Each number is 128 + 24 x the weight over the matrix's rms, rounded and kept within 0 to 255. Layers, rows and columns count from 0. Numbers have three digits each.

# up: layer 9 MLP up, 448x160, rms 0.157, rows 255-374, columns 64-95
# down: layer 9 MLP down (transposed), 448x160, rms 0.037, rows 255-374, columns 64-95
# gate: layer 9 MLP gate, 448x160, rms 0.146, rows 256-375, columns 64-95
up255:158135134100154133101131110142155131124114138123123122126105164111150134137112120113177138165116
down255:129107144123148116117163099107105142118143106117113136121134087107148110182157147147095127098094
gate256:093150139115104150138111124150097157153124135117082141108115121170162157141164170136131127184105
up256:102120161139109103117160123079127124112139126144142097144124128108101093113129083119152107120126
down256:133120155110082110136187193133143127095125080138130125137116139081121141146097162132114106124114
gate257:146122125118149156146140132149142138128131109110094142179153090144087161147112133144164148127121
up257:166179126106176136141162178117126161087154115058168152146150127123084120137147090112136084118106
down257:112129123150087165103128192093119104179121092129143131149143109107110155148135114158122106138113
gate258:126142113108150117121102113158105146087135104130107150166100142125108119159127127102202156107167
up258:158151138161171107138140119161142125128166108073143149165126142116171148162104097093092136122136
down258:129152089200132139134132145131098117085140127181121155074131095142154147132103106096128127127134
gate259:162194141098116149113164128146135075133145138113126149123110183164159128133125136140126093132079
up259:127119133171143123130106160131121160163167158105088127126100119071097106141141133175163085161153
down259:149131115124125118153110129117128112085078127167120139165128077082118159164142145112126182116108
gate260:144140144121135125111143140132129160112077086146180103140137134114119147199145099123091129105153
up260:161156137133167125108108096134126142161115161143077161160101100109125134164146178123103096126122
down260:126105101090143162175116169135165095152152102110107111120113126180121136112120110146130114107131
gate261:098128143125113151112171165140134153135171140141096124122090108140083161125125111159107107169083
up261:126099126122091082119109146119124131137109092137094168152113083120140141163089094121060127105143
down261:169098151169137096126139105148078099110125158083149164155113114157096095117093132137135184095109
gate262:079153084115147116156129138174098152162133118110122101133124106141139141123085162136135109110080
up262:111113121097099157098154127106146126159143128151112154059116116157160133123138126124167161115125
down262:108131142138174129140130090168131117109121119152115150177101150126106096162125134114129139124149
gate263:118109116129128163127118130135117124140092137100104114151188137130140146159101134124142153122132
up263:146100139112091097105100096078140125125125122124101096150152104124140145137128130137135133088161
down263:141185144130109117106137139161094183178091134123130123073132148094143138100147118121122114127101
gate264:146118114088112144146167111104077094116124161117124134122143118121088131153113109152170095133149
up264:142156086134133156126125100145085129101125113122111116111095162105136146093120170178096163140148
down264:121109107181143137069091111154154143168157143120159066148118122156133102140174114187115084126089
gate265:179109139107074133137114095160153113139100155116067171119124134165103119121094124164165135129134
up265:123152162116155152118128120108120180130133101093136133106109164132152123126156120114158165098135
down265:161138159113122125128125169179118115123128141103125095133090106126156137148124125100157154154151
gate266:139128156066106150144144122155139164195139114099177119143128107121131146169094111160125120119106
up266:136139184101111148131112140113180143126134130106094132165068128125105176163176148132152105117108
down266:134111149090136146126145130089124167145135139126164128139145113122084100112118092133095173105114
gate267:116109108149134121120160173118107177150104132129148144117130102119131128116149133128146139088120
up267:153149097152127090053115085161091154118181135137105132079108131133137147120124146152128111131148
down267:138110141157203127142156144120134133096131145101141144139141133127085126133065147088147103112183
gate268:144127106142088109142127148128098094173181131132107129157142142133117142107109118133112145143128
up268:147150098140157125142119100153096107156127128123131128170091140102130151090133138104128100144121
down268:103167165148081128118151145132142123123116143135124119107148129141108168065142100145149128095111
gate269:133148135088154146087162156131142161102128132119165134134155117118147135114101066144143136141138
up269:150115115203094108115123077101147138094107131156104104120153170114145169110098147096124109109149
down269:108115137143148152134149111121115107147098128107156105133123159135108122160139090142152081117100
gate270:160154129068106094134181113126121121155124140124130122133160127128146112128119118092143098088113
up270:113097109112139137111137070113119116153146113153155134154144100124107130161127096108149114131076
down270:152107150106161138121117082123128117131136146082132101078093163127112128145157119117108108101103
gate271:151152137138163131110150151127153142106132121115156114147112162137106156118137148131134115106119
up271:133151122112152117124099173158119112147134140096136139119157142136150149157096144152097142124113
down271:143122143128141102101107124137091086106155085126170121117124152133110148148150095102080088169099
gate272:123148121127122096142128102147143149140104145113134122123119118130105144112171125126079136142093
up272:139127126078117107146125098108128139143131133160140091124132105090111093155109138139116160105140
down272:114119129129128143122154152141153149095131134115113101154104168154114128124145130115118116157159
gate273:135124088135146131093138145176134138122126107129150172106099156104151136166132162137127107116152
up273:142159086164134127124144065140117106099152161110143107086119114155131157125111153131149120121103
down273:120107148149147121157116101139130102104166126117118127114093096120110104095160130167094148161107
gate274:111136142165102174138149122093135144160122130110111088114117128097123121166125125110112145106121
up274:177107108121109151148115172119086099146115154214098138152123121102137152129140138163116109129125
down274:136115127127117132126146125106143119144096144145078152112131093147141174124096132135139136129119
gate275:112155106060160150169160125181108135109111119137148137150129204136081097161158141140117100130115
up275:177102143157107154127079113088162105086143152124093132112120145101150134121129167122131088164128
down275:150096148146142072086132134105171156141163139134133056158129111095112140115137142088172155137216
gate276:136125121129107125151101093124135171104144185133176127133128136142089129147141136131189125092085
up276:130110161136104125139131096133096124150124143142113111130129173113128110157116108188114118142147
down276:125136155137123154128162145130110142150139076141118107155133143160134157119120095131148109137152
gate277:103156119134109141103171160140123136096089108119138125160142124140116147166136128115132086133064
up277:162114095136124120132158131110083097175078132152153113114150122131091138166157131132139141150190
down277:142152157195143103112177151122100111122110134138139127130141097129122139149141105109078114115130
gate278:149120105149160124128099116143115113108089170127123154105124152177142130082156141130152148129104
up278:149134121101114133147109149097138067155099123150149091150183138110120096150119167148117141163133
down278:156139144083119154117149159169109148103157142151180123137153169145148158153148122096140109189159
gate279:093147108122166137130105168164158186128106135099172124117130134064107096098139171124073121105153
up279:179133137107098109174188150129134134167085110130114116119079099144134119107095098091135111156123
down279:137117086129160162129090101078152130110083141134126135125139149071123134113156139138083170058147
gate280:117090092145124096133101144129137137121119143113112121121122158133106162123080109125153103120114
up280:132113123115145133126113130130124137148083134130126118126168158095120120127153167112132073080137
down280:133131135135159138126159166128113131096107098152151119143134124118173096150141187134158173186085
gate281:150134134150105147085166146163131136146153138101139116128181159119108128127136131144117079107098
up281:137167118156142143086129133107143073151123165136146137106171127096101144142105155167089134151128
down281:112100128119100166142160153150138107118138133135093128106097158121125149116182151098158101127097
gate282:142127164100139137064128159148088119142086199132133088099117119121147132110134076098099123092147
up282:107118122142164111111177120128118185096120140135092084148093124135116151115149172126135097138085
down282:094136172155097142124117127090147136078129106112146088114153105128139085072097091128127140159172
gate283:116104145126110110185148106144113138168110127117113148148146101090127164142092160083126118108093
up283:123150124115106135155095093108131174142173133119136126156144123107112162161120113097137108128146
down283:158154128137135145076127136164117162141100088123134121129138161156142172131144091106136142134158
gate284:164167130096139112134087103096101161143114095091121115096087137114132072161123122139152139131129
up284:151154135179175125147115105107119112127128156144122112141118118209184150149137096152116136115126
down284:136119105090145136089107127135129111129141081124114134119119153122097133078145112094127120093136
gate285:093119113090109103157155132150123109144096123142147118116140137143127161145105130132093154100134
up285:129111141185115187102113122119084094097136150121110117142147129147128191086131135074149078158111
down285:120111120138155158090117166187115121100116117079139112096151137133144094110119124125106124123107
gate286:083089137142118146138156160116127149129146141120094122100164116091134159100153127116141164160094
up286:149133119095106089119144123111083125091101128133125156139126157151120107134107098152112085110117
down286:177093146141118123147124168102082155129089144150112106126076118138136143092130113142139098094135
gate287:124130127180110141145146107156148171174154148148124094134122155124099114122103111156094129098114
up287:120151107114141126147145118146109102147137150146151128118155133129136138182127138109117099124184
down287:135123137154125147109115156116130146142111160136120124145116171132131127074127117147118103103113
gate288:113106125101105136154119094153130146099101168102112142139091118107122150102152119111131118136160
up288:105103153127126109130130130067131128110116113149166156099151119145174127149132136122109109144100
down288:123165098174099168106175133131111132124135126157130127177077130129124163153104119136140134112110
gate289:126155148146140172125136139109108164096099128122128144125166138127128162106140142147152131114197
up289:123160131133160106134127126144131123159139129095059136130102131076146103129117145115077146161111
down289:167136143131102077114180098142112099103141120103140158104147152201111071116115092131134158112104
gate290:125098165113097134135139141088164132131114100116098096122158109125100107136137147084128133129152
up290:110110156113138111098079130139132150128143086105149089152113142106075147153120152099116150144127
down290:112063149147069131140155141106128162122087101099098128107119118125129122124142103103140109103151
gate291:136119120177147116126114138139132143129108131107120116101113141090141150142105143085137075155137
up291:153131139109121109158115125130115142159135168112145150132166105109123163137093150090126111128121
down291:160112106110100121163123107122105103115155116106112089113150110090120102122185108171118118138130
gate292:118168117122149119129120139125125160118121144086106117105138100142145119103175097079114128106146
up292:130134102142159126179098132135145111100121116126118083118103157121148124093154136160117137105122
down292:141138141134111117125093130167133153099120128103138133085126126125126145138125092149121114184118
gate293:124140115141110098104121128140089109136144111120161126150155109162119150120132145135119151099132
up293:095124166147117110120149098138152131131149106115130128141119117147120154133121144132157160135111
down293:098160101168144118163110113114116108122097157116130113174121124125114164135123146145134118107154
gate294:108147138137140147181148109120108102118189157114136088138169090114091188152103113122108124120095
up294:083120097156131156137100169110173149091168122182149083078079087142168155121105129145125162145158
down294:135075091118127118172167119088120100134149140101128124127131141110166118142122143162160096148107
gate295:168140128101088140179169136154153117093122131152103159101142130160089170119143103153128144129110
up295:159121147149179100129120108088116156088113114125124110148152095167084122121101144109097125124109
down295:120145127155105123125126141122108116132132164107127126156124125151137073109150111115110163116126
gate296:138106093117151124181150141123131137131143117128127150135145166117130100126118047129131151082089
up296:126134171049165133172111103163089170117120106155109131143090100129134148117100101102091102153124
down296:133160128161150167102184101138102100119142119104114162115143127130133127157126091103133110121153
gate297:116133129141124117172112134123123136077091121125132143149117097148122115150094120106126099123118
up297:106165119103115137112130157077111171157183140139121115149104109136089134140092179100130143088133
down297:127118136119177133129141090148144172098108133121150144131116148123165107106138109102142101095155
gate298:115156119119110105151145167146148127140126127153154106121130173120094143149181095149132095110161
up298:214129112189096092120122104156107101145116131094145194156131138124119112097170172117152134169187
down298:159154164109122096144118141171149087119111103148122114122108120122184139137134171172124158124127
gate299:116152144138189131131133124122146205115092140141093153133093150154139115167113126105140119142097
up299:120100157152125137156149166137096084149118163108137165107161120144143118104126156156112155143110
down299:093149149123119107135135168144137097131128128116108108158151118080145134147120149120099109147165
gate300:082126161161105163136141139110120121120151132110161172140130149090192157113139170167161183106150
up300:072153154120075114151150130133146130165151145113173174154123113100163129133156146130145131120115
down300:143139112109182129152097129127131117156119139153112156127117153126163146079176091127097167125110
gate301:124171116088140137169135156141165094100103136127084125130142142117111130136128127123144144163154
up301:122100114154125130111097111131089112156139141137140103116091175106119111173199166078100097133101
down301:133128122091114127147138164099083147136118139141129142154104141096117127111119081133148096116152
gate302:149094129105126170104113101148137137123136111164118114109135146116109164141139099108108132125140
up302:145138141134112159150137132093143132149142102140142131126103118168124103104126123118163116127142
down302:142132151097118123130142148107121108111074148113119123126147098132094113147100101086123139191134
gate303:117140122130087089130151135136154174129144136088116124116112142130086072115123147118145102132105
up303:123093139067128126102122123157156100167136155114102120104156154144122151127131129171127087136170
down303:103120164102159133122120121115123127127103151103151136149116128132154100118154114142120152085134
gate304:140148129106124105115147115087113111111109128127137119128202134150100155141109119111137126081149
up304:145139137138098096111138137067086125105109134116151128115145124146108173105073087176126115166127
down304:182152158102118104107136170151123139134135116148160115148140145116155100100121125140122112148142
gate305:125135099132078093076134134115122186084106155159114127117125104122155154142128112109107122164140
up305:117093109113147159154124100137146120097108123114142097136124123110137092113062130139087147086127
down305:120110131155109115122129095102136145095114103109161122093175097086159145116153062136081138143121
gate306:114129132141099152129125116195124119127123128142165109085113124101091091101080129113127124108137
up306:121112141164157107099135163099110143126120135104165149154125139123120162122197124106134142088139
down306:147126120193134112140119145122096134162104161145144133108142144117127114152113169140122110155095
gate307:130136173103093127157113150080122185145176145132134160108089114096105146169102100117101101089132
up307:137125120172092125146167145151125123156124124173160139130154142098101082164161138111120156085141
down307:135130113194124136135138130159103159138149141136122121149158141158145146111105149173190144154148
gate308:124111104107138123134147158140096106091096099089147129132126077103197109139110134137141151144148
up308:142099141123129105161160134129117154143138078109150123128110134179062095117132124100170175094134
down308:158132189138109139098106117146148126133125098113133161120133137132165086144133114140131125124131
gate309:134102157137158144077111132116135152121134133115102148150132124093103134154085137101097126125112
up309:120137112064103193113120097159113131167121144160106183085151112107111131163166111138130098104116
down309:094143155140142104134102087123191123116144082119127107165122146093144160106134151149135089136104
gate310:144166148100133168168090114103094134132133093118117104131176156150152130099111137126138161104141
up310:116142116145085100130122137112099116159144148109115128117144142130146116100148146122112120172138
down310:100078124117105111179125178132149139111170173119119148158143123115122072124110142157116093100108
gate311:127144119149139106116137123158081129157127121122138130113143107142103139100110126105112148152135
up311:103133102160125130101131112129133123122166155118103080144079152098091151187096112117175131092101
down311:095110150096147126143164164105126152130097154152156110147076149181139127121117133123128145151104
gate312:135091107161151114114110145129112102111133142153139113093132117138094184109139098121130106133143
up312:126178166104124138112148113125142141091148123101127146126136131152112125126119123109129096118150
down312:121144154108129157129166130138115178126118126069125127137139099146182143169130125131143144136142
gate313:108168138150132133137140131156116160146103116141133148151139183096143124189137110066129124132091
up313:115111112156162130124110070164125136154134114112130110113143120156131136126085154138154141120129
down313:094125156058120114118147188152144140178135118124146119138125123138110150142097128121121171154138
gate314:056139117127159119112125143114166151115161129100148128133145149143132072155144136149104106103114
up314:143138122123134180126104127077154148110184105105111141126110110142099122131165131182106143146073
down314:137140130139118123103128147118093080162131155085120090111142153105133122159167143105118101115110
gate315:131138080099127110102154121146127147129138086104161157082125127107174146083140142119147136096171
up315:098121115122161167146123123135127166137122142140126146112154142118127172118127129109113091120143
down315:167101103149088140100097108150102121120166072145150132103143111106131126166141093108095108145128
gate316:136130140127139118129128131101117130130134114158163173134122153161113155145120136143131104103140
up316:154127106112148133173142136136150127150161153158146120126123123116106138117140147113134145133143
down316:106145114124108137098141147152088126149131113082143145092128139157084171153133105119133097140132
gate317:130118163109120154120116145078122142147103109135156142118125164170163172124179143133156171160146
up317:171114136125149118099134131140122122129138166134156162102135101150145125154168129123160091140158
down317:135140130101085144163118162124133117130111138150159157112147139147163088117120126118127122121093
gate318:126140096106136128185140107182135141096154105071106135149105123126142137115139065097122129142129
up318:142095130152088114122135163155178147127147148127123124085124081154116131105080078132127093186166
down318:109128108156121115092101086131118153135174139151125144116120035159096108077089125097066115120168
gate319:155113114161116090115139144136122134078137088165158125113113146068145147104093130096140128106110
up319:091102112144085139096124107123135146132140122128104125132134075110142146182114107148130113118136
down319:128115136118130112151142135126119098103100097123104147130108100110172160116129167124132185142114
gate320:122160135154147111138143144125101133119158095101111134093102158124154097153155118159168127137140
up320:107106114155120160156067113063107163080128127094151130080178108156131095115166118099131113153090
down320:101109151139081147136138063125110117129107108075133121128115110139121157113168149117092176107118
gate321:091147134134147154109083139109122111123153116078139107155170117148116148137154134155115118093137
up321:178097125143103134158137132117122140128122150181143131118137140143131130113134155099146166161132
down321:104107133133088138137089173100155140118121152116122128132122166135115154112168149099104157148146
gate322:122106141128152113119169114167091117122116124124118135117096184091151131148129124096144146133116
up322:060097181112143156122135094142128117140140098151142099101099115169138101133118122110148160123101
down322:126133149105165099142117108136096103091130170136106141191119161156111118102116161131134175139133
gate323:107103184108130102172145103092157129136144111150126089127117102124113160144102150171074116128114
up323:133073164132099081174139144097153145119104135151156123148101082150138125139134171139142103161127
down323:126110092140124172108103147158145117130142134105093137098120181084116122135148108121130106137120
gate324:109175096128119156121132142152067121120068098119144175115158086121154133134173106129196116118108
up324:115146123156137156126153141165111159175094114102183137125146104146165137081123107071118106104151
down324:116167110123141096099121143114103148130082145110131151106149118154104140146172132122115109167114
gate325:111142107149130117181165167159125135177138154137115129109151112085122171121105110142127181121125
up325:164142122153120090104186143128097165120094150096133143121126108129154122154140130128116132107147
down325:158104160111147090091101100122164131113111105199128142137121113105153130113139135110119104130135
gate326:174131113150159129127125148124127151169138127140082120118123140151118130085102139097124091138151
up326:101144148131124122102197147100111113129108134104127130163152146143118129172150142145147130105127
down326:129134098121145118156127088131120105111127137109124129127133135098104147110156120105147190142155
gate327:110157080096127100088106125100137123129137117096126106137155140143109112092118128095157163129155
up327:132152115130142105119128150135122080123170157154124137093066116103113117123134135127128117134136
down327:132122129115151111090100163111115156119104126119117131129117169156114109132144148085151134129109
gate328:069118110147098139128096187111147121155087124109141148131121126107127120133102145128110112130131
up328:126140131125145119116092099133181116097163159102132103152114140147125104121132133160096091128137
down328:159135170141151105114108131145119093132133139145121125092143116109107115147149124149125108140137
gate329:136166106129108164102141156171126133146142105122111175130116156162137113099086119135138096138107
up329:146111128165102122102140096113139094204139115114073155126173140103124080156171123086149117126134
down329:157090170125129124128133131118101086115121128135154109125118122137096155151112188107154110164141
gate330:100113132122120106136146128146142134129096099112178112136115111138104122118129107093122186100125
up330:128176140108126146113116199143140118142143128111104143116165125103162128124134132119135130152135
down330:079141139063141181119166160084167115105152109135110128170118105126139139154121149158135111156147
gate331:117153099080147076114116136118109079123136082136147124141133124131108121157130148096102136112132
up331:117140103127113149117115116121135128113149166122143123114082158112122150146113129132130096127146
down331:091136139112133095106149152123127136118137098122132181158146135116154133118114156144126121155153
gate332:107154077111151151149120163144120155175128153091103135093139142114096147160103106076126147164098
up332:159104113138150140131144130191160110159141114083162123148135165127136135135149144121133114130115
down332:133139112130137125126121119061130078112111172137150135165152164105141080129112124145143114086145
gate333:150155116098167109147109150171138110100153149140131137137117128131139181152141128146146121114121
up333:115120096113165168134098139127147163170156091133107143129132173185119119127135099122116152090150
down333:125132125107129098137112152101085148137135094139122112111122139131126103094124097094144130087101
gate334:133152162160160140130133164126119120127140138121123167177089107138093125127104140108112113134109
up334:157148120062150142142133114164127152137150091111125139159109116168134135128128154151121130120090
down334:135109143103101102125142127134140131116138130129112141124097136100101096136119155164128117101126
gate335:083171119126141140120141112124093067113081110130093161110166149160111130116138185128134162105104
up335:146136102120084129123180174144124142105140106202105156143085145081117120161165139186198138134122
down335:120136153097140154111094138118145143156153155093143150119088125161111111117124126101119107137098
gate336:114103113123171157129155141135154147125140133131136122152094122149147124104118113134129130124135
up336:152127095173156143155127140130101132143083127115140114173129125112144133141120129129144131155156
down336:133082112114097143121142125102131119128135115150125122136095175160138152133119124149125099139115
gate337:124087110116118130115143158169123149126146139179143191126137166097125166147093149118144162100120
up337:081144132142139137117158091113132109154144127157175183101181085165145103135105129129140133085134
down337:093099169118131086151145101132126147121119119119142105169171128130150110127113102148144150092099
gate338:107133125083179147156166131146119152087136168129155127125161119151139137123160128154093165125142
up338:131121117108127149165099119144120122106138129169155114117143144152147134070153106100149108150130
down338:179128108124112149103115172105149088128143093150119117170132128114103129082135147124133097123114
gate339:102089144134183128072126133130098111098150144161122120116108174135131160102077063137164110134172
up339:126144134148099101125150099132119103108096135144101130094126106110130105132111134133114140124135
down339:143141123121099162097116124131117128127133142133118130126176123154104114112165116122118127161093
gate340:138170118116074114141151124125123118082138087173118128165170126138119118152131075098145130075125
up340:125176135131124149147178120114101119148134124126164126120110107125140121124126136104158102094141
down340:152116118144110112161155086128134072123151092142131144129114148129112119164134127122125185135137
gate341:124074131110148161126093137109143176127173119096150153134149118140110113109105143118114105159102
up341:104152095132168106102134145131140172130133066161125128130167118150117099082138137131106132111175
down341:134102123114146173157131142153170141162123107107135122119122123086149125119099189123138118147148
gate342:127106123079105162119133106159135114137145140116108099165086118112090164146125155127132129162121
up342:123131128086109168135127160155123130122132161113087113117100087089139137126092139115099095122143
down342:144123157148110152105113131114134091120138148126143100133122125141105131107176178121106192164091
gate343:128135134162095111153130139142113158107132084144148160115114126122126138142117138116161117095123
up343:128111119120131130109131099116152130147117188123156105122101106108141121133158131115126160119153
down343:132134137127099175144141129100111144159094122158134125161111091097150162075120130147154148154139
gate344:154155100169121107125124137183131181177110129127152114143084145141125125117169073128144157103135
up344:106173092105134119154109127152096140111116084128144097081157120141087097148085122147084136159131
down344:130133157090143104186062077116151141121132123138092097107155139139170111085170096123151132113135
gate345:148102164140117102134125135114126123142107118140111159126131140115146139108130149127115142134139
up345:127108146120132121103171104125120101160116152118106131129164134105161170139123099101139120175119
down345:100127139102099130072174157098150151120098155098107093145154117138106085083131081113109147154089
gate346:110144075112117153151139156137119135162125111129120162105100149161099117118130136142124139137137
up346:116066093086136116120102126168176113146103128141090083127145117155138143126101131117131106121099
down346:099138109083140120130122102171145160107158140120138110103171096113129079133096111146132130103133
gate347:119123109120138143135141126132126121162116110128116149142125147113100135131118090158106144109128
up347:146166119148171172111159117117138142156103129114133128115129115112151116152121156136112081139109
down347:148094184127133142126138148152080161101100102102086111161100151122104118136116117107123127149134
gate348:127141134125102139115164150183106132138159138186159130118148151121131115134124135131125097129117
up348:125089127125175095148102107104128108124079139109112121130113080133135125145140121128107138132120
down348:151105130167135123141112112146136117119085119116124115087119146131113149141146115094140114071136
gate349:093134116123176113149116134107144099144143136064159147147174095145089115132117140123120136123122
up349:101107104134152140138111132135153131105141117127168131117168094103139096105174109144105137140099
down349:117157131110120118115164157148107085139100123155128113086138092101132133132151108130137134141156
gate350:146126113169115099135115126117125114079138125087139142137140123160112132106134076097101109140156
up350:152132113121140130126133145110138139080170115128124136126126128131095097150155116146118151166110
down350:152127159114145124126107101150138145115093131130140098112104089116169115132158146087118132088131
gate351:130117097140121110132184144111137120059092100107137155075126135133109140141133129137146180160149
up351:137136120123122127095133129083130122113177123131154140091137095139137113142139116138144105098180
down351:158106119149115159148104135144133153138172114108144157194158143158143152154125167108153106166096
gate352:110152134114129133127153143131098159096150139103106135111095140125131102119116137148141136127169
up352:112154143105137116146146122116096152123146136145197143106109139131143113113164121112168127130140
down352:139133140117090172113123076157104118087147122109170088106116163092131118126153093109137113095131
gate353:124133109114173134153137132129149166100131094148183103117105150161140112146149128127106142139168
up353:108099140123098108157126154101156131138075136123135122147160080142095167161126156108176107112071
down353:102143114135126147123107135077113110150099155133041131190155107096135182133148205163154069120121
gate354:123133172137152123102112129133105113077132163116128094070182132075136134118133105126135126136133
up354:115112116111126123096114119124126132118106101148138127131110142115130126129140159138140110112176
down354:105146096136128129129148115131116156077114151111091131166110131140111127129134123133109158112132
gate355:147121108117110135115122115131105106109201147125149122125146106148152111138138121136116144122109
up355:171132116141136122095150137137129109122101130128130113139104131110121149100115122128138138146112
down355:092142164119137133139124108087162119139094130149120134114123124113111111153139137154104108112158
gate356:071124129105147125101123146128077135167116139099091108133134136147126116124091134114139091113146
up356:146106134121134138154143145144160114143112088149117111124121150117068135119131147157126153138141
down356:105101125069119154126155169137142140096127140110114100135118105155152111126115120114123114128121
gate357:146147127090188141119165138110120161142153150120109143101104121077138129140111138094166147120128
up357:170115165112128113156126128114124153126115093114116133137095133133104110103110137120132114112085
down357:113164109131177170114108124107118164115141105138159109125130114109126134117130090151162092143162
gate358:096114163090115137146161122142138138131169146124117136101130111119131087171096126107166181108143
up358:086156090106124142102131166112118106135141131150147121144102088121133136151108098141089138116106
down358:083116156115112141142136070104135125076160145161137126123161173111130100140119064136121143137130
gate359:149092105122126099113135120123090125101146119178130105143127151154147134157122121096116147111125
up359:148184154171107166102094174127119110131152136123166180135096125134167127111166092121148147154124
down359:137114137162130105094125130147118147135111112149138090078110083163115123169118120168177148083150
gate360:124130151116133133111186116131141148136143108166124165146144123145083123131107087161135154103113
up360:130160157114129112146137110134106092137109158124125139146149133124127123122071133132135096154158
down360:086102116110085148151047142095158111116114126123164177141139150129147104105159124099081173113141
gate361:119145058074138083167166178130127102090108126149152122153093122162124136137163120168117118153104
up361:160113078137142114159115119151120139114082139141163115126144116138131152151162122120153111142133
down361:113132142102127156152167134148179085136140136165078094127128124124115109138141110134155110154146
gate362:155161106090169139170177141068139125100138159145125121146152170151124122156092108179136130164135
up362:119150111111088164128117099100125147180123161157129121109195139141061173147123130141114063116097
down362:128091110107155159130094111123141105126093081048116130099111169099124155128158137112160150114115
gate363:110210118106114114099130126140109114159155138119096118179157117105138085132099129113125169151107
up363:134123141140139151125136112120124123155124112129153153143149101136140120150140130114151136159129
down363:132139113116172138131131106132134136137143147125155116115121120108110108114138145100147156114136
gate364:145109109124143118140129099126161148117134098116162146121159119075102142110094069126150119088096
up364:142130166152107117113109125118087116111114112099127142139123128089110138107148149081144093130113
down364:129091169105142126136120175161144150157113156095148099155134124139138156128125113100137162075150
gate365:138129159132133112108121100130096159109121119058152152106130180130110181139120112130140131126110
up365:156129168140137102138139129075125132134128158099168136147158090146102107145109117129116145110156
down365:106167173107146103129129091122117137108101142113112103119121168121132085137138121160121098071072
gate366:096107099090118099107176087141145113125145138135114168132104163120118115111146088165121087143128
up366:096139121143152146082135120111137155107085056117148088140143092140119153099115131107074120162124
down366:091130070159097113185087089144112138103113140162129112099149161135089111099111115099154127122135
gate367:125168118128087144096110148089132157146171134129118091114086135130119098101172115128139171100102
up367:121095108111118142124147091125145127143133133150116164161161129153144108107124098131137147093158
down367:148115129126121124120129130156123088179110129108123122123097137104080121123154122177129131134085
gate368:170147134124107129130126139125103104097109153098148062167156140153133131127088175130104141090079
up368:152142134139132140135113081116088128140150133077110136091149130165120106102136127147152137125134
down368:092107132132166119079131110136115152123170109138158160125116147129118092131119116141165132177187
gate369:189103121154113175111135175125148136117152112139125167104098187132160129126140141137165118151159
up369:116121131062175142149100142077132134094114115126097152135136120158127123152148132168101150119131
down369:096182113122150145102111093115118176107148117095120141129095132166130142121102150099101109110103
gate370:137143097135159147159176132148155098124129061093128172138117110094130131084149157150120136096132
up370:139101130099131118127146075149131117095138094081129120162132115113154183129156174120150163058123
down370:106123107158110114071102074144127141149116104131086153142115107060125153140165127122155113136127
gate371:123095119109085168133107171123106143121102135130106134106152171113158131126149145098142110103098
up371:124083133120119140150117085087145094165120080130127094152099161147098157116125147149102139145167
down371:116106143121131099158174089127111124119160133165124135116121133108114145120127125179122112101144
gate372:149129154147166115100167166137092114123107129155114118140128157078141146146158140182100142143139
up372:117141117129149109138112094117163133117118067131089104140164103099117162144134165134145124106160
down372:142123154072156144095079158123165159135126101110089110168150155115120099097097076135112165143142
gate373:107091169135141147127171137120110167137129164132123094132100157111157144118123131123134129119088
up373:154099100131143153112151111127122140135151144127133136163111151112084157142138163174166153152101
down373:150175133104123144154174106092131107129086140089086136135132150106154130120167119161137093137133
gate374:094132113146103105086122179093147113135098094156104112126130155122136150150104091117099153169161
up374:149126093108143136141147153154099137126142107132160131144114115142139076087087165144132105118163
down374:126091113071186136189126153135170163178125123140107102117111079082112091122097157128081138171140
gate375:200128127094077125154125178121147163132115134130128149148174128166117150156165160095138154157155